Part of a small language model's weights: attention and MLP in parallel.
Each number is 128 + 24 x the weight over the matrix's rms, rounded and kept within 0 to 255. Layers, rows and columns count from 0. Numbers have three digits each.

# q: layer 8 attention query, 256x256, rms 0.0486, rows 21-60,85-124,149-188,213-252, columns 128-191
# k: layer 8 attention key, 64x256, rms 0.0516, rows 21-60, columns 128-191
q21:146113133118132141139159123122146107105123096087132118110145135077147100078110113142135190119134119097119129140146130108175156171107174093105161120109168107117098125113132143085155146133146151
q85:148118163112148147138148160126134122075145114123117096147141132109165127123124123133111124136169116136137138144111140089129181131104141122151119109140131119112120149142150097113115137145126134
q149:133106116167132105146096163103110113097100110140093154132137149120154143105149121117126130129123082164086119128149126115144161154101156178103134127108173108106137114136111072084134147124122158
q213:128111149129138133132126125128132123120127121138131129134119116112133128109138104126110120125148132128139123124115125118148134135120131113141124125119110139132125128154131134117141132126157109
k21:099151123131108133121114174123107143128107128136151107120111115121121130131135112096139121116123111114126135146107139110105136146125113122096153119148165130101134150118126130120132117150134145
q22:129144144118138152109138121148102111066101153106143137125093088129125145130144129125132116187108092157124187149127129123156096111099151120095101123129116096135164127132111145101139122147138136
q86:169155134098112121156143103090147118117133120112100092136088090112163133109152110098121132123127198140157154150111148129126158121101089100149152118147136089140080156135086106140107107138139139
q150:119178119125162161138142166105125120095078117089136133131132116086148116151138144105133105130109134127107125137125126124172154106110116146105135148165124135123130147158140099134142091102148133
q214:122132138104149151131130101130144102113106133153114129135111099126125144110120105134106129112149128116127132116130144134125115124122124141122112138126099129109115128142120132138131121151148104
k22:125102117113155152154140132124131113121133144164153087138124126154127138130138126129126124104110126135147118122147112123129156138126129137103171110155145146111100122121137131125154127118111118
q23:125172158075162142165098183118119103148107150163115122147128177127123105098175132086145083122135165136149077110139187099116083086126117105147100144142117135130139121146093095107096066129125113
q87:136141134131139102129135087140124106160136163141112156119112135134099133131200134127104121113104206126149124084125145107103127085156131112153119155137096138190141141125087138106117126125154134
q151:141105107164157147127128165146086138127095138136113136105132079125118123104170119127101138134144147099154127125098168143144114137168140082144151135094152150106092123131095124103150125111140121
q215:145121111124151141130157140138143123114133114124134140125124119121139141120110132121127116136132143126145114135135142115132119111132136101133113143121111141107117115134117126134124125152136118
k23:100112135134131120111131152137147125102167138121159125155127149140110131109177102115128146110112087101120115114135120115126135137107148157132122137145164154143165093131140144145135143122114129
q24:141152124154158109156152161134084116156089118153099135143180143132136156163159113186120157135152069126122163124111100142097194113145166155100178171140118142110111129152130104119108147146094166
q88:132131120143130104120120142126127188085108111132108127131159140173128135133136128133126146129122107125104118118124102125123118129158180127121114152147111115110137128117127131128155146148099103
q152:158091149125117117136115131113135131118165107151131122128155177182132137133138143147087138152166150107147117112131110107095154131091153137121136085100079164155148100114103110127144149202106145
q216:129117103153142105142143141141127150127149113110136153124134163132126125132133148118140117141103136143149123129104102107114128129116153118136130110129136135137140127124129124115125134110113133
k24:122114107109151140162111138125142123116151113149117118090110154173094117123125123101131106122106115132122132097141126159096142150133132113115095120185138156146135136098161119158097145150133141
q25:102078157183101066062139117145118133084137126113132159133119133174121114160125142154112113168136129186161121164086123172142101187100144118122095148123130131128149119184118150077122136118079142
q89:116104124144110115142110113120077120163129134110186153120120133159121111123090124149140091175120097145152128149113101169138083130083134133132149136098130102121133096115140134133149149108100152
q153:077114157126153127095112105123109085102119146119144140160096175173121124119115135136105098113113109116147120144116115103120113121106138161152155126120102120132159160130113134098162174128117116
q217:116127114137109114106119118120119130158117121125147135129129135119115104133125144148135132142107144150134128132116117146108129130116124139126152113136140107144133136110129139116128129119103133
k25:131116123105137088116112134130159106116153138141116143136124160124122117128128113120123155098146095110140123131136135144128153144145139095155115143133135138154159120136164147135145136135138112
q26:110125138138175080100116184121126093152119140121166129171150167088116133064103118110151131075100084135127108153097158130102146152137120138126161146119128140114087140106123102124130165130098126
q90:148154143142211105154159116132118130123051151050101090098131141125119116123156083132087129103159107114166135118088122142162133144129154134179134120101149105117116145154121123130180139140128139
q154:121136162130151100104123107140154075096165149124130115160143180108087089137148122101144111130109147157116126153172119095110115130134100119129164111137139130106146145140122147134151101160091131
q218:160133170133141138153112109131116116160108104100107099123087140139118156120145088145082115103111138087137117148110138143147137150132150091152108129114160109141113145143115137145139109138123125
k26:122119125107168090126137161133102124100131116152104124159128121144132123125147129124136128148113137122116148119131152131097157091140150109136105140115094101142117162135133110117131113122135143
q27:123138095150123144129121142177119156147058110130150109118144100132119154159115162103153081128079130195156092119138136154102130118146126139103140147129148125147121100094079131095157150124132114
q91:122113113128127150164116139103161156159135115117122136099100099140118121111138125097131083110119124141155145134114109150145118154122094124116127134140142104147105159145115142118089132120182111
q155:104127096146117130163118107152140099132134107104158147108132091101080142112131148163119108157123092103120134153122105132121126097159164106149168113153102143171150139127115156087110113160153154
q219:116128136141126151125107120132117129155130121135115114114119091117135142125127147112134150111146125126149126123137117138144131156108117155129107135119142115140123118091143139103134099128158122
k27:138121133150131103149113108121154132111160093132110148117113134138123108113168132134126129112127100111105141111142110124167129151125132152163134141133118122167109119130121135155103117125120120
q28:141148162136127176105138114176138098082134150095150111161145086150140146129078121130126129088126170146165135097118160110145132163120112162113168111095171109116132150154064100121099171139116145
q92:136149157152131134116125128111130157125141108111092087157148118097165130106084125114130146141123142126117139121117124088160134139157155103119112106157143104098143124122108151158107108197094103
q156:143146149171101113108115150145092074140142135100138089134087116089131119153125128112148126135140135190150101194176141092113097132146149113134155106099167150095087088112121140130169114156165127
q220:145124112143139157118151142141143114138109151121111114107082130179107116124132122100101119142117166163147110122101104103128121101122142095116122130104126155121110150148100135110095140139163120
k28:126146138121133110147102126114112118145097147149143117136122114180097129153123120141120133111152116132153166130140169121145119133120110158129116120129135125101096131125137128118105112120134120
q29:126118116100058153122129133125134139138132124129097147132086161109147169099128151098113105170118129147103128124129098146100093187113101144108101123134141156084157061136130121151125083112100120
q93:114125137099141156123135195148136165136097087116150118148128102148118093119135090108148142171108148174168141117161107127131125098094119135120109144117122110131070130099184121115104128103105088
q157:143141121105085123128168123145184107176115184153134169095102112111149116093180123121104145120118145094096163143137125121132129112177113190103103116149145156151100113128107151165122118088104135
q221:136158123131110122103151134162151140134128133117141146134121133109156097114138150136142123139120159142107125144154121113122117144139129122137117129148128119133114139104116131155139149135138126
k29:135112133119153136118168108148124088152104139148161108110091136156118122134172119119127133122102105116146108147136117130115104107149124153131130110136138123118114092101152109095099096104108127
q30:091095093143137122126108142099098127148116147141114151131133133101124135103132147131141168127131088128126101090117133103109141146124126115128140133085118120141131107125115113125146190133122119
q94:096090124152106152081141135137096136149142121096144161134160158175071121140114130149109107144129155159138091105117081103120117137102161137125102106090139143144114084147135136101167149087175210
q158:157110132099130135151097145126130144111143159134128116135175109105115140128139131167106110125154114103107120134118138130128157127137116156085149107139119149123132137125105112133163121158105125
q222:135116152144130159112146112109126163144136119142121160108106099124111135134103155122145143139122121188180113099184120099127106134125174140089139108122140133116097081094144126128113129096112127
k30:145148139166130147131063156120145145132138167124157158131136150153104101110111121147143133123111121112147114090116130146096156116119151132096135133125095154131139139110123132155187158097124147
q31:099118154185124149108135140092120112139152092158165124126130138124097076157110115116141108122119168108126123119122127173095102119145088121108143144106146127129110132130157118147156154170135159
q95:110134157169091111080135124140128140161131149118151115105144120139092133124103160129116128128118111130146133150173089112121115156130108152138134117132147165117151101091137145101135111104148147
q159:115116165091141083150137109106130153146157107110120134116112160140111125114147101184131106132145148160166129162142121151096104137147129121141131136123147141143112120086140123147106094115150112
q223:112087122108164121101168147139144162139113121134136106110149099160156109154139109117130144100144110092106147151184119102149142146131126088139125158145182132183095123119123141114106082124140073
k31:133110139108118122106124119126137125122101098143150145110087128147089113177141150141105125123127129157119114148135124133123096164131132159082139156102165127106081092109174149102114125150120114
q32:109109135142143105136107096121131162136138130090124153159138142149122154104122145123117135104117127131149099143142105083113121161122124153140126107128143110113126140152129147144115113107135139
q96:136147152137096119121115154140119114114138101144155143134131109103105106139108135137127115161150137169117127126125122135121104170108171141127092131166133135123180144127135156116120130142102144
q160:119139124171123149149100113123120130153117150153121118164151138103127100124118147143135160153074116126130140108117133109127123157114123154093127108142157131119126149124122124102128158108081130
q224:128156155103112109121143127150132116087134115123127140113125130111133131109102132131094125150107121123150141138129111147129109138129130116085127133142128125076146163139153175130104218132167155
k32:145118130152120142127106098103104131113099124107125128159120132115115113117106140131148098123102140169131138125097171139091126091109140125144134116131126096144131105134109113090157123112123134
q33:109149118058126147137148160112126159139116134125120117140120133123151135113115130087122115115117119115108146130142127103112142087141145128096116150109148144147116141174124132151125162156172183
q97:135131151065145203140161146116163161119100145098119099107095071151152118073134120102093168111160173154117145110129090094136127167143129137120114142138146081117086136168106149132127158142180136
q161:141171151113138171112177152125130134130112134135127093123101124145155149144129097093086117132130146168123083128159117076158086103146154144148135097129112147134117122114139126137121085153115129
q225:141137132094114180144151108103155178140122166108120092123089081166132120107121113078080130116114119126143152133181104089188132134140147092097119123125129117129102125107108138157102129148157133
k33:138158127101145142097174125150131094130110138084113102137124091121184163122127104143091124115192160137151145150103106110125122093138160113135146126120105113123108125173110133135180166159159145
q34:144167102156154131143154128127119098140109096158112136164169148161143168158116121114129104102104145130103080175101140093127132149112093147139151120156144133108100153175123080134160064157155160
q98:160141115104140143137167146134140143100112146120099174145151129117106125153150092116135099130098125136143132141153149146118135135096130077143116146156113114142138190127149149106125086134136125
q162:112127147086135116157130125111128104127129130108119156094151147074099128118168113165130143153100124081108114157117131111113154133131121132091113107117141141116140136143114114124147107117100115
q226:160130119022140077141166116192164132122129073133142143139177107054158125127135090121119114162120108134121132141188125117153140159118097083130118162169167128122131200141165142158143179108181050
k34:124155127154095173146177108129148161140148129117136131164166098135160100101138133151114138121113098115173129120121172106144137093109150145139133102135072136132166182138097116109097114128122053
q35:132168123098167139159129127116107113102127126116132145155132124143169147102121122146110118120134110126132117144163153128099121129130114136138120139098161128135102156143123149125167107149127157
q99:129171074130104081113107144167090107139135127119138130141161141126131136150130143101119106139129101155171096154141144147135128171151181138119116100137173169090082088114154127142136113114077104
q163:161115140139146110118121121133097137106132124128110136116152109148140129110114136151139140150102148124141148136123142128108133132116110122138118148124156110122129162127132123116143134130121132
q227:133124098123160082135193151164073120131139088140140165107158117137137075152107161122137153089115144121179149200130126146146200216129108119160105165166166100146113047121178156112127106103168148
k35:149155078124138090130161147135149126108149107123114136123144122110118143117188077139179075127153089179094085123118140136169183120156111106073138144173165124119145181140178116101112101123119118
q36:143186146134134185117105143116134119147134127156101127133132108141141142121141117103163122145104169171134128102130150123122116153133096102107117120136161114113146094135087141111145110098123130
q100:150201120099123099108112125113148141129123097100126064153132140151146141148160111082134081122111172113170096105107142116112130123154164126141145142136124136073091116153078112137119122131075132
q164:127142140107135103143099135123131113109140112134123093144136148150132130105137135136134136116127122103134138137100127109098162116151104133119114161107114139123153109141088126120109135113128129
q228:081121154158237128088079116134143080105125077154104112055092184135214148163176129047171147084113182123176097091139186083047142161120087138105133186116171135116125078137068150115081125136165081
k36:156097173155179111123122116105123115138095173150123124117076140153095074138123109108129171141144162132111157119108091134132102108141124087176088163113113108105097121139126101141121148128137145
q37:137096119124113119156126103143133177109170126128115165104102164166108128157145146096118114099133118127109143158136110119115098107124132153151144134137154157136118111093132116154146162123145157
q101:118123145108130111126141130116117152135132142159140158101129131154145169093145113156133135123177118071147147163129128158146140123139121113163110139137142147123172155124118145169136148137171112
q165:127137125160142139128138137142125117141136130163120164116083174086141128141115084131121157153142089123131116117119131144132110150118128101161121143153158140138128121113147114126127150111124123
q229:088080125092129091132160171190149128133183097131200138149128105060145168108159167144072111136136114069125163177156076152160121115132124116143126082134159116107164144135157141155162148133179151
k37:097121140142153076141130124130152129124181140147121121103096138160092164120166110121117110115117070097099101116139121190098120135118115088134116134135147139097168113124124154134107108125115116
q38:116143106112173147149138164163107119118129122134095102147102102113115131112110140146125127114132105172102095133144144127138117119139127123143149131143129107114094128145102111128121109147115131
q102:133154103156129131120149122122101135100147129132084134160144154133180139124115112112133106105116093146144108119115130125136136111135169110117157115137156097125093111136102137145108105112137135
q166:150151128129139117093140138146113134143150163107123137110122101108118161115111120126154116130125147144134111133150122147119152127150142098128158110160160114119129119160123156143122111128148130
q230:138193058135087141106145123090066104174142139076099138169100091141142194130044088217102119049105138163106108151113101134129126137179198070175123069110180107188076046212066152104124039172158165
k38:104136134146088148156192105125132144146092122115090101134120064170162114121081168159143096110124123154144102122125110145130103179179192134124120136130143095110105110167109152163139112084175094
q39:132114143156127114165146130108119133168121113147110129140126131120127142118163142139114147117119127095170132136163139158117152089140124159127094111146101125126152145122096107173133119121117161
q103:164163124087112090104160121143137107110117124112128100147150133141155171130122137135139124139136107097170122161108142150139163112148130152140103120097116150092136134124135085109129115141110116
q167:148090145150153143143147128094129107139110122157079164131155148143112138112139090159130169141098116101126149140099153145126146154123136138131107119135168155124112135130125148145112125144113186
q231:159164129159176131152207138110076068141067102132135171161194087101153135118131109186131175116186119006099129212086126195142184153154171142206080179150121102135102090145214138162181107159099162
k39:108151140096143127117079152162091124122128137148104126149173119113141179094100133162102136118155157112130151159166128108146094138156173160170120124119133103141070137138134144136117152125172199
q40:137122078118138109123106146136113100089145139116133108141121083123130119122122122175108088097124121146129108146100096129142137109129152068137129099153107132165148138139147131121092130125124109
q104:140127116137172139143113083146130087133111123112121095162108095111135098108149138152147120114131147166117107130118156114093127127168146124130152099076148082132094127140125121097150124114150152
q168:113117111127149123139113110129115130096126126107126131150183115148149166113135134124151140085163137144114121125127120139151124105146114105120138117131097101158122122127136107148118140113139130
q232:178067130091186114151093064110101064150147131117100073092169099121129148063162079159102141127177109140128095129103181071030056130159163088092177115117093088227125125156101040104119059148126135
k40:120114109119107113141102138139125075174144100101090112140131083158117154093173139136149130150101087149150081146131093089149117108117102105139163096137162083168109079161135135101055122160133117
q41:162143163119115121123149119111125113138126138126169113118138129127124162144125102116143098113117148134158131124144104150141150119153149157124140137134106088114117139129141113128164115122085128
q105:141101100109171109142121120113117121114100122134105125129144139135140150065171129169121135115119060105117160127112173128099133101140103098127121130128131105154123156146151116141158128142134113
q169:136130117087136139116135121131140121120084102120124110135136154124153128101137139118135124123093102134149129126134153099121105106096164144137101093129098116142114145157145114150162127155115132
q233:158151128106142133115172068106124070080003091158120086148144180117130154154211065104094076167082050144156103151188165120118104120148159112162088182174091130114099161130192174202192149116148108
k41:154137102144126140138122106097116171120100113160174125135122142118090129082156107141085090102158121155084112092136162087059128061144088135157126171128109163151143140107123126176127158132146156
q42:106104133090153118141153122140140144131113138134134103124138141117127117154133122120093121152120120127143122139115123149149137114108138135139130122089124145138123133176115116119126097127180131
q106:142136125150137138120108118132114152147146147132143085130123129150132114163132112157112142129097144128150142131106094144106121146120125180128143144110117167144150119110094103136148114118138140
q170:142154126154150161106151134136146144137131141135154104102141102135114122135158136113139107134123145154127101116114120134124138126117134145134168147135126131139130159121112156126126122156144139
q234:157143079227122097090170177096113170155134176172185038119127067100136072179145144142164100171100193109159138234047113133120136144046205132116155140114130136170159192089061163076110083175207106
k42:140136187145169180115154118115201148099083126102149060072095141118079123155115126184151131148160119109121114123087101153137092135087172154154123107172116106118187175167103128090170151184074109
q43:153122110163123130135120120125122149109111146138082128120147130118139125095133089122149168158128143125153171133153124154147121125128123092129108142162117147173127148138108149115132116122137116
q107:140163105121140118102109103120130151142143167139132118121159133140147145101142107143133163149104141120125154168144110145129100102145151121131133121143114163148132131119123141127130113116138116
q171:122130096151120101114138105106115136129142143171114142156125134111131141133145122121142171126163157134102134145118133140134129113135118131155116148128131154170118118132144160106121128108138138
q235:150143125157127085158125105052142170058136154094060172140176096102091120086164083076181208186182169154052138186141106138193082058136166132107121146140066159225113109145132166137092087096073108
k43:136102109128127090096138111082139158176153083124116106155147136093134106151131100105122155145148097156146160161118113090155074127150121097151144161116095105113132101175112134105131136108129112
q44:143109117088162116108141128133135165079139099102135132112146115164141121150114133127093101145165083138130139102094107129132092092136136114123124119115137120191119108138130127152111111121131138
q108:129121119132138165137137130140158164127159146091133111125154136151171132136140104147113123145118109101139130122127104136120120132155141103111126120118099165105103096152103107180170142116130139
q172:134105133106143167101155138116117159147139157132124139132135132125139111128135118119112141117125132103117137139120096142113112120124131132121123136111131109146103128118144132111148138112142128
q236:205087136096182205115167126135124215142161142086133128059132175143181088114093179163087098159119090164113145060126109144050064115174147107170196156105148081169062069085049050105149114135165085
k44:130081141135161103106150127155128173117168126138109105184087106156137111127148172118149131116102182103139119142145173101109067092163082206099097144096093115166109101110119151109146138088105104
q45:102127107142122095147096151105119133130137120098128118139146126111121119131140145119148112140119118140103105112119112165123081122145151107119115134120127131146141121145120171096102094122136105
q109:129099118146177134128126123097132139158113134144133122137138117150121155125156119137137163149128136127163141112122156123144101136123116113126147143099141136153125112150118137119123154108147097
q173:120128124129148150137128127141123121131108132140126148132148107146134146137130125166130137140130117101117130139135135123162090121131155110129133149125104153131132129137137141108110108152123106
q237:117173119172231067141084146059156099140081124088163120158226097176207157131125148204205175171166050087158128089211168112185092080112105095144134149103223097182102135160097208069137163141084060
k45:161103084132151108154114128102070137077132122120136139147161123131112086121205120098158117121173136133119123118127169200157135106163142114132115139125125132115069117091170159141123165127124096
q46:147169115129139134158121089113123124167142121119162123147159137098145129113139134147127102131121134179146127137150120137128141121106130144144123134102139135127114148139114135107129153140132098
q110:145114137143148148142143148147111120111097120132111130128111120114096099121132107147119118097148182137078153129089137128092162124101089157163115161152130079179156181131143130056087111168163137
q174:140165129124123142114126119153142130138117152104157141122156110134133139128114121145120132117116156147163107132113139105134142131096154137103115143144147123131105144135152104142116116095108120
q238:170186126109147114174125175181075209121102184192141130098181073144163158150171155145146149183141167215100094151050159116118193137001109205094074154154185065180123124152155129160068138072107126
k46:105084134098128098104083093160147114172113144051140122111118203129158121146138119170117135146109175139135151134147115121138143172154181127065153182096156126070115151137144113148116071101092123
q47:117157094104125151141149138155158128145119126128137160127109096131131089105118121117111102124125143109115147132120112122103147120131150124111142125137131120134112153137146118120152125094139165
q111:151153122133096164135161147130133148118155124099147121140140124125143116129104127113140142129118118144108105115123094115143141167122141100128146137152138122120134127123158119143140138108119137
q175:147144145119149146121144154144114134149133120143116118115139132120144134112126093142136115135155132106137131132122131121126126133110138124090125137116135081121125130142147122130134136134108148
q239:145108055046117114154163203159131151134081092100147064136127078081154151140147108069092131146117142049074087157086137127175088170092169123103134123149138106119205151178201154160153124120155175
k47:128112164080156156083117137139140164194180144122130088206111138136139137126130088149151112155104099145111156104161111146145104100116083175041137090089114093142119115155098107137112159154147218
q48:144105105100130132118146105131135146125153107130128121104126112132130094141121127116114127116128115160135157090128089136144140109125136143120140135138115108137145123124141141143142119106124137
q112:151128119140126131126122116103138126120160124113146128119135123121153124130120127127121101149128141143098144134129124136126136120132144144121126139138140115136112143135157130124103123135133159
q176:111143139142102152113104093137117135127130113110132123128161145132140110134123119109128138131112126115134112110138117106134110136116130102154147134151127124136122135125125133121136143131127102
q240:117176096078149215114180048173075139177173024138155110118139221103247125146178099075044101136147093231158104084131072171114144053145177189129156172123184115136074140062140082061182191152168179
k48:108137167119127091139082128141125098065093092153152159141160053179153076110089077130089103157088125135059072123128073150118123083139111186118140121176114196111154132165078130131117151121128146
q49:125164119153140126113142128114099148076119156116127124127105114143119135156112139168132126097150116135129142132149127109135101099149121132147117125130118137118089159129120117138142136141124140
q113:131174120132115137104161106125115122158152146121118119124127115106151145145129145103122105138146134134156100140144122118147121140142158126119137130142130127091093088130135133121157119115114138
q177:107139106137133121116140153157104133115152150093106163100145145121138147147109128136132112136149125118138143127120115124141110123134152113128139147137118119127141110144091144148134138133138146
q241:101160075112119158096167105150017080127146212076056094079071110178124119255200230085127096163183087031138113156165175077149097094076191138158096165173151119125138077143077117228154099036087169
k49:167129133142147126083143109118083122173110094143147139166117136123104136158097144173097162108145160124134092145108134058157109092177126142181116085100211125112131143163063192112103132130118151
q50:120134128128162143122119126119152140124158146151095123138108120151144125132145095130139171110119111128107136125124105138120134128129104117127142112147146151106132134133133148140133106130125108
q114:122154118151113131110118093134152137153130132162128110116136148151121122123129129123141095139125101126127129147138112115132132135136133126142131121152125155124141123126094106143148123135119118
q178:122127133144110142144128124100129171133123155168121113139131138144112137108126131137111143139133112116123118107127133132148163109152129123150120111158156102102129124147113094140146147111120123
q242:066158101106126116171145082081174186123199119169152085040147167116231076142098112145074143141156135147131178067073104122117203107131131121141143100141178100067126152162093205088127087137142103
k50:096154085131116133129150140114147136080112061120077162143109140136140121145143096124081171182151115132125093096114116102131165134139113169096162065098143120129127115049098161178144108119118169
q51:077148108125143127152137124120112137126140140116143149153122106117115127138136130129139157115152115122102132147124152146122124122151138129145132118094165117136101120121133109129129106111178112
q115:133164101120129126129103116148136104151135158117165133121105116082125124107094119159129176127101163157145090121168129126142114135152153125111129125090142157126123104111147154163129114077109095
q179:125147115126145142154121119127165111142144122114147137119155116110133125136096147161110166134126119138112139124150134113117112094152140098143148152100137138114128118130108135116126112133173105
q243:100212031117129179123120173106141091200131195138239160127082125126105158133119111227208197130113149142138081171118155112125108057172172152161161113008149102093114144170110110122093082051173108
k51:087082171118147149144066148133120131089073119121099145130135107107177100141085128127096155139130156112130116131074187112081127105154163160126113159129165135126110131117108092164084145110132098
q52:115102150157134128128149133101120118100121151102118093137111134119159132106151112109156141107144122093116124101134129146129153145123122113132154114127133108142167115126145106119133140126084112
q116:095114149142136111132162118145125124114151126137095139141129140145118133111106119123146114106160152101126137089119130128138165119126134115126144145169118106137143161126120124126105111160116138
q180:113125145102132126121137146126114133142125139100109112130129139132119125109129131138129096133147160114119120107151104141147128122120115097133122123122121120137135148108098127135122131141110146
q244:083094138133117121081156175200091105094201125059046086111103108089096154077072105130132139099166172057095155075223114184201171064113154063135149131110162123126164108108059101015128124153108152
k52:184101121083140109143148092161174158128112120075109114104090133132185172148185136142175110117138172065126111138103146203155132083059119117112123143092119086128152145129117162133164131109135140
q53:136160116104160132144107133133134129123105118103138114113150135174125112120099116149139132138124156108126182133154100125116134105153145141095109134161115125122122154138144122154132125141115151
q117:145111125145134125133143141110119131104129120124119129129164139155123138125133110142139105135113118112118139119136089161160123113141127113140095122136116129110115123135131157124129120102113155
q181:109150150145145111139144120122112142105137126117117136110158126136110138086131149138118137155132106116141159138144153151150115131119092082141140123140129122103115119126141129107163118136130128
q245:192149218126184088143211138153071080112103132125156170065172067118172142070110130175124153178067130100177155204092065143139086163112114088050059110128082013099092124108091190117130163143080165
k53:135173075188164135154113075132120105126152148102117192159105148096143133148198168081118134126149146134150144119140181086088091121165107101152123094124133112090096188113102154166168104139107170
q54:140110122110159128136131126127103130116140120123121111128139116092133128114138144150144157110102114123141111122140165103140144132111122126126123143137124115136135134148100115135139118126138122
q118:111149116142136142121136139112129149116132116156097146110135125121085131110133068106153144111104102114101149116127148127152123133109091112145107139143139135131177140146135125130139102138119106
q182:121134125129153152119130116117125127163140105141107112156132117121128116130113120099105134127113131098159109122121134091144138135139130074146139150155125140116124142136148103171115117125101104
q246:181149070149220155123116118153116082147170080169107082119129045050137114096113175111144140145131153047145139153084191059178176128119087040173141127197118065132153170117110079106139004120073150
k54:175110087117119143136116136122161132129120092108113145123118123111026081114142146079124145167142136146125101117132129152113124067155146068139138158160164113160154093161116192147115175156119101
q55:111143125119127131122128127115130124159130138147122148139147093121107115119164157131130101106105088122108144127107149115096121111119169116126130132136124121142147158107160109136152114163170105
q119:129125124125132118153130131132108113163122129131150132114127125117115169167141164105107119129104082141156138104151170108132107148128133133121127100119123134124130148114120120142143139149133115
q183:152165139117129097114140127144128141129088108154130114119135097153100115151140131098122106114116111134129147101137124134124109102144135112137123140131115141137120166118136112134133164136145094
q247:239235142112161067090149131096133134179132089106149121116132158159073132222174165118074110052067070221127113067066169047187112083061181113157060176135134069090115186067131105149158198187216109
k55:136156158119114074097070106135128067168129130127127147127185128159151151123151186116106139069152101140127126108186147109135168156107154109094170164176086103116098122142085118140120178095127139
q56:110152143153071167132106138152138127139128127103127120132090125158173116159140129117114118165126137158116125113159130108109112119115114106149149163120127144139123140132108128093147130131151133
q120:149130119135108127085099101124129141125158110121152130108119104143148121136124121112144119136121155139136117116113125135116131117149147110136132147130135145135109104153160147122174122124133149
q184:115142112137084123101116107159135133130135136106129131123095124156155115131112127121096099122111128106107139135124145114117125130136114172139119148156123120119159119125158121162124138143137138
q248:110107086158073086056071031240120120158142170144174141009093052210162127154100062128152050183112114178080079154075181132040083093104115117181128172089095157160165139135136235204255213122175187
k56:098103138143115147128125101139132138099174135136110165130117126137117115169104113135095104089128135141152153112138102093103178154126188133091163172158148109147156181138137136089152108089090153
q57:151147091175151133137126145106102136160135140111117107124117124108130113134134108144103107129168112142110135120125126138145133139157146144135099165147138114113121109129129127118110123140162119
q121:167101076149115106138110118132132124109136099135097129120118137132130122122148100143110110118138144130085150113143124137118122105137113108153094141158137098134092156131122131099094117145147116
q185:150139128124110123129118130139114136133107121133123126133133130133116166143161120128080128107126129110122118157155143163146121122140113088129113128146107136103151144103139153157121121124130120
q249:184130000166111165033079070126126134086152091103039125187170158128090149189140135126045150112171110072139145099133060175123107102186094091154106196117111137090141138130132136151084126110155139
k57:159131138129111180104102129122079118120133077120112115121140108107077153126085167179071108142084098133145156084126185130129153083128107099162112167145133105129135136113096182056055098088114116
q58:095130127109133145151128105128126113136100129143115098119095135134103124138142133130128125161132136133087098130128135144129131131124140152134120120125118137115129118134111126129138147157158139
q122:095176116106140139095092096144143116162084156107127062157141091128128128121161109113104150145098152118151097151160158135139130124141161168124109113109148184084090098127141146131152113127105097
q186:124122135155112151152122136119115120109124146136103107140150104093123130118155116138097133127113117120126095140113149121125141174116175101132112132128139135102146114125120106119155128144120148
q250:105095127169075154097071146164165131133016129114056032190103017074088150087225094127079131165147095130135091110138101154158126196113067164147111087139167146104125080169139154216133136152171098
k58:178130086052145163134123158115155098123042173054045149155129138141141166131126167143056129080117124156114139159144189129127156142153142060097111135126164074183203088126123153096161161108097160
q59:113133131136127116129119130145131140141088104123119128103126136123108100148108136109156160114120126111127158139115175087131154130112129137104141113130109121175111133132080126141143103155146134
q123:122077137141169138174167141121122143093143077129103146129109123136123152121096144146130135081120097123105164127103116134106156152101085151141122143142158119145142169144134118127130116141150169
q187:115119148117130139130147150121099147118146116135122140091113168123139111127126122141160168112137129080131117151131126133107158153113124120124138119142119156100122113157100115133113108122112124
q251:096135155104183118148192227102097177110169038173140191056168187132216107124092215114160136012114077058154160131141088070039158201161084173140088089064112160144104093130021194106132122165177155
k59:134127145172152127103113114125148141157101136132095156155081096129120088151077149150116107117064113089138123112132115125139130127148126122117064111140143185188144082141159046161128122152089176
q60:119123140161121140104095123135158105172121155159124094135158139129149122102151141148135124128112114133142153122119132109110140161120081130134162116135152134111123122165092133134132169130138132
q124:114140126107133117093114129129121129137133147123174112110135117119127135115168121104159169135120138106133144135110111119103115103116115117109128135121128149124151141133109121145137147136128138
q188:100126107117114139115141110108144118132135138155110126113161124141110105118149115113144146097122144146130117129092128141128131105082116107135096132115130139124140127156132117143124130112144155
q252:084158133053147096071127085122087187066181182157074116113221069146156101148186114180203103095074161090171111036062029094067156052043061072112102121118211157070145137161236176130137131140149158
k60:134155146085148116084105170149100114075094131142167147156149091117164160139098091142218146119145162161172123095140084152138128142109134094171068111094099126098116161181153129158097103124160125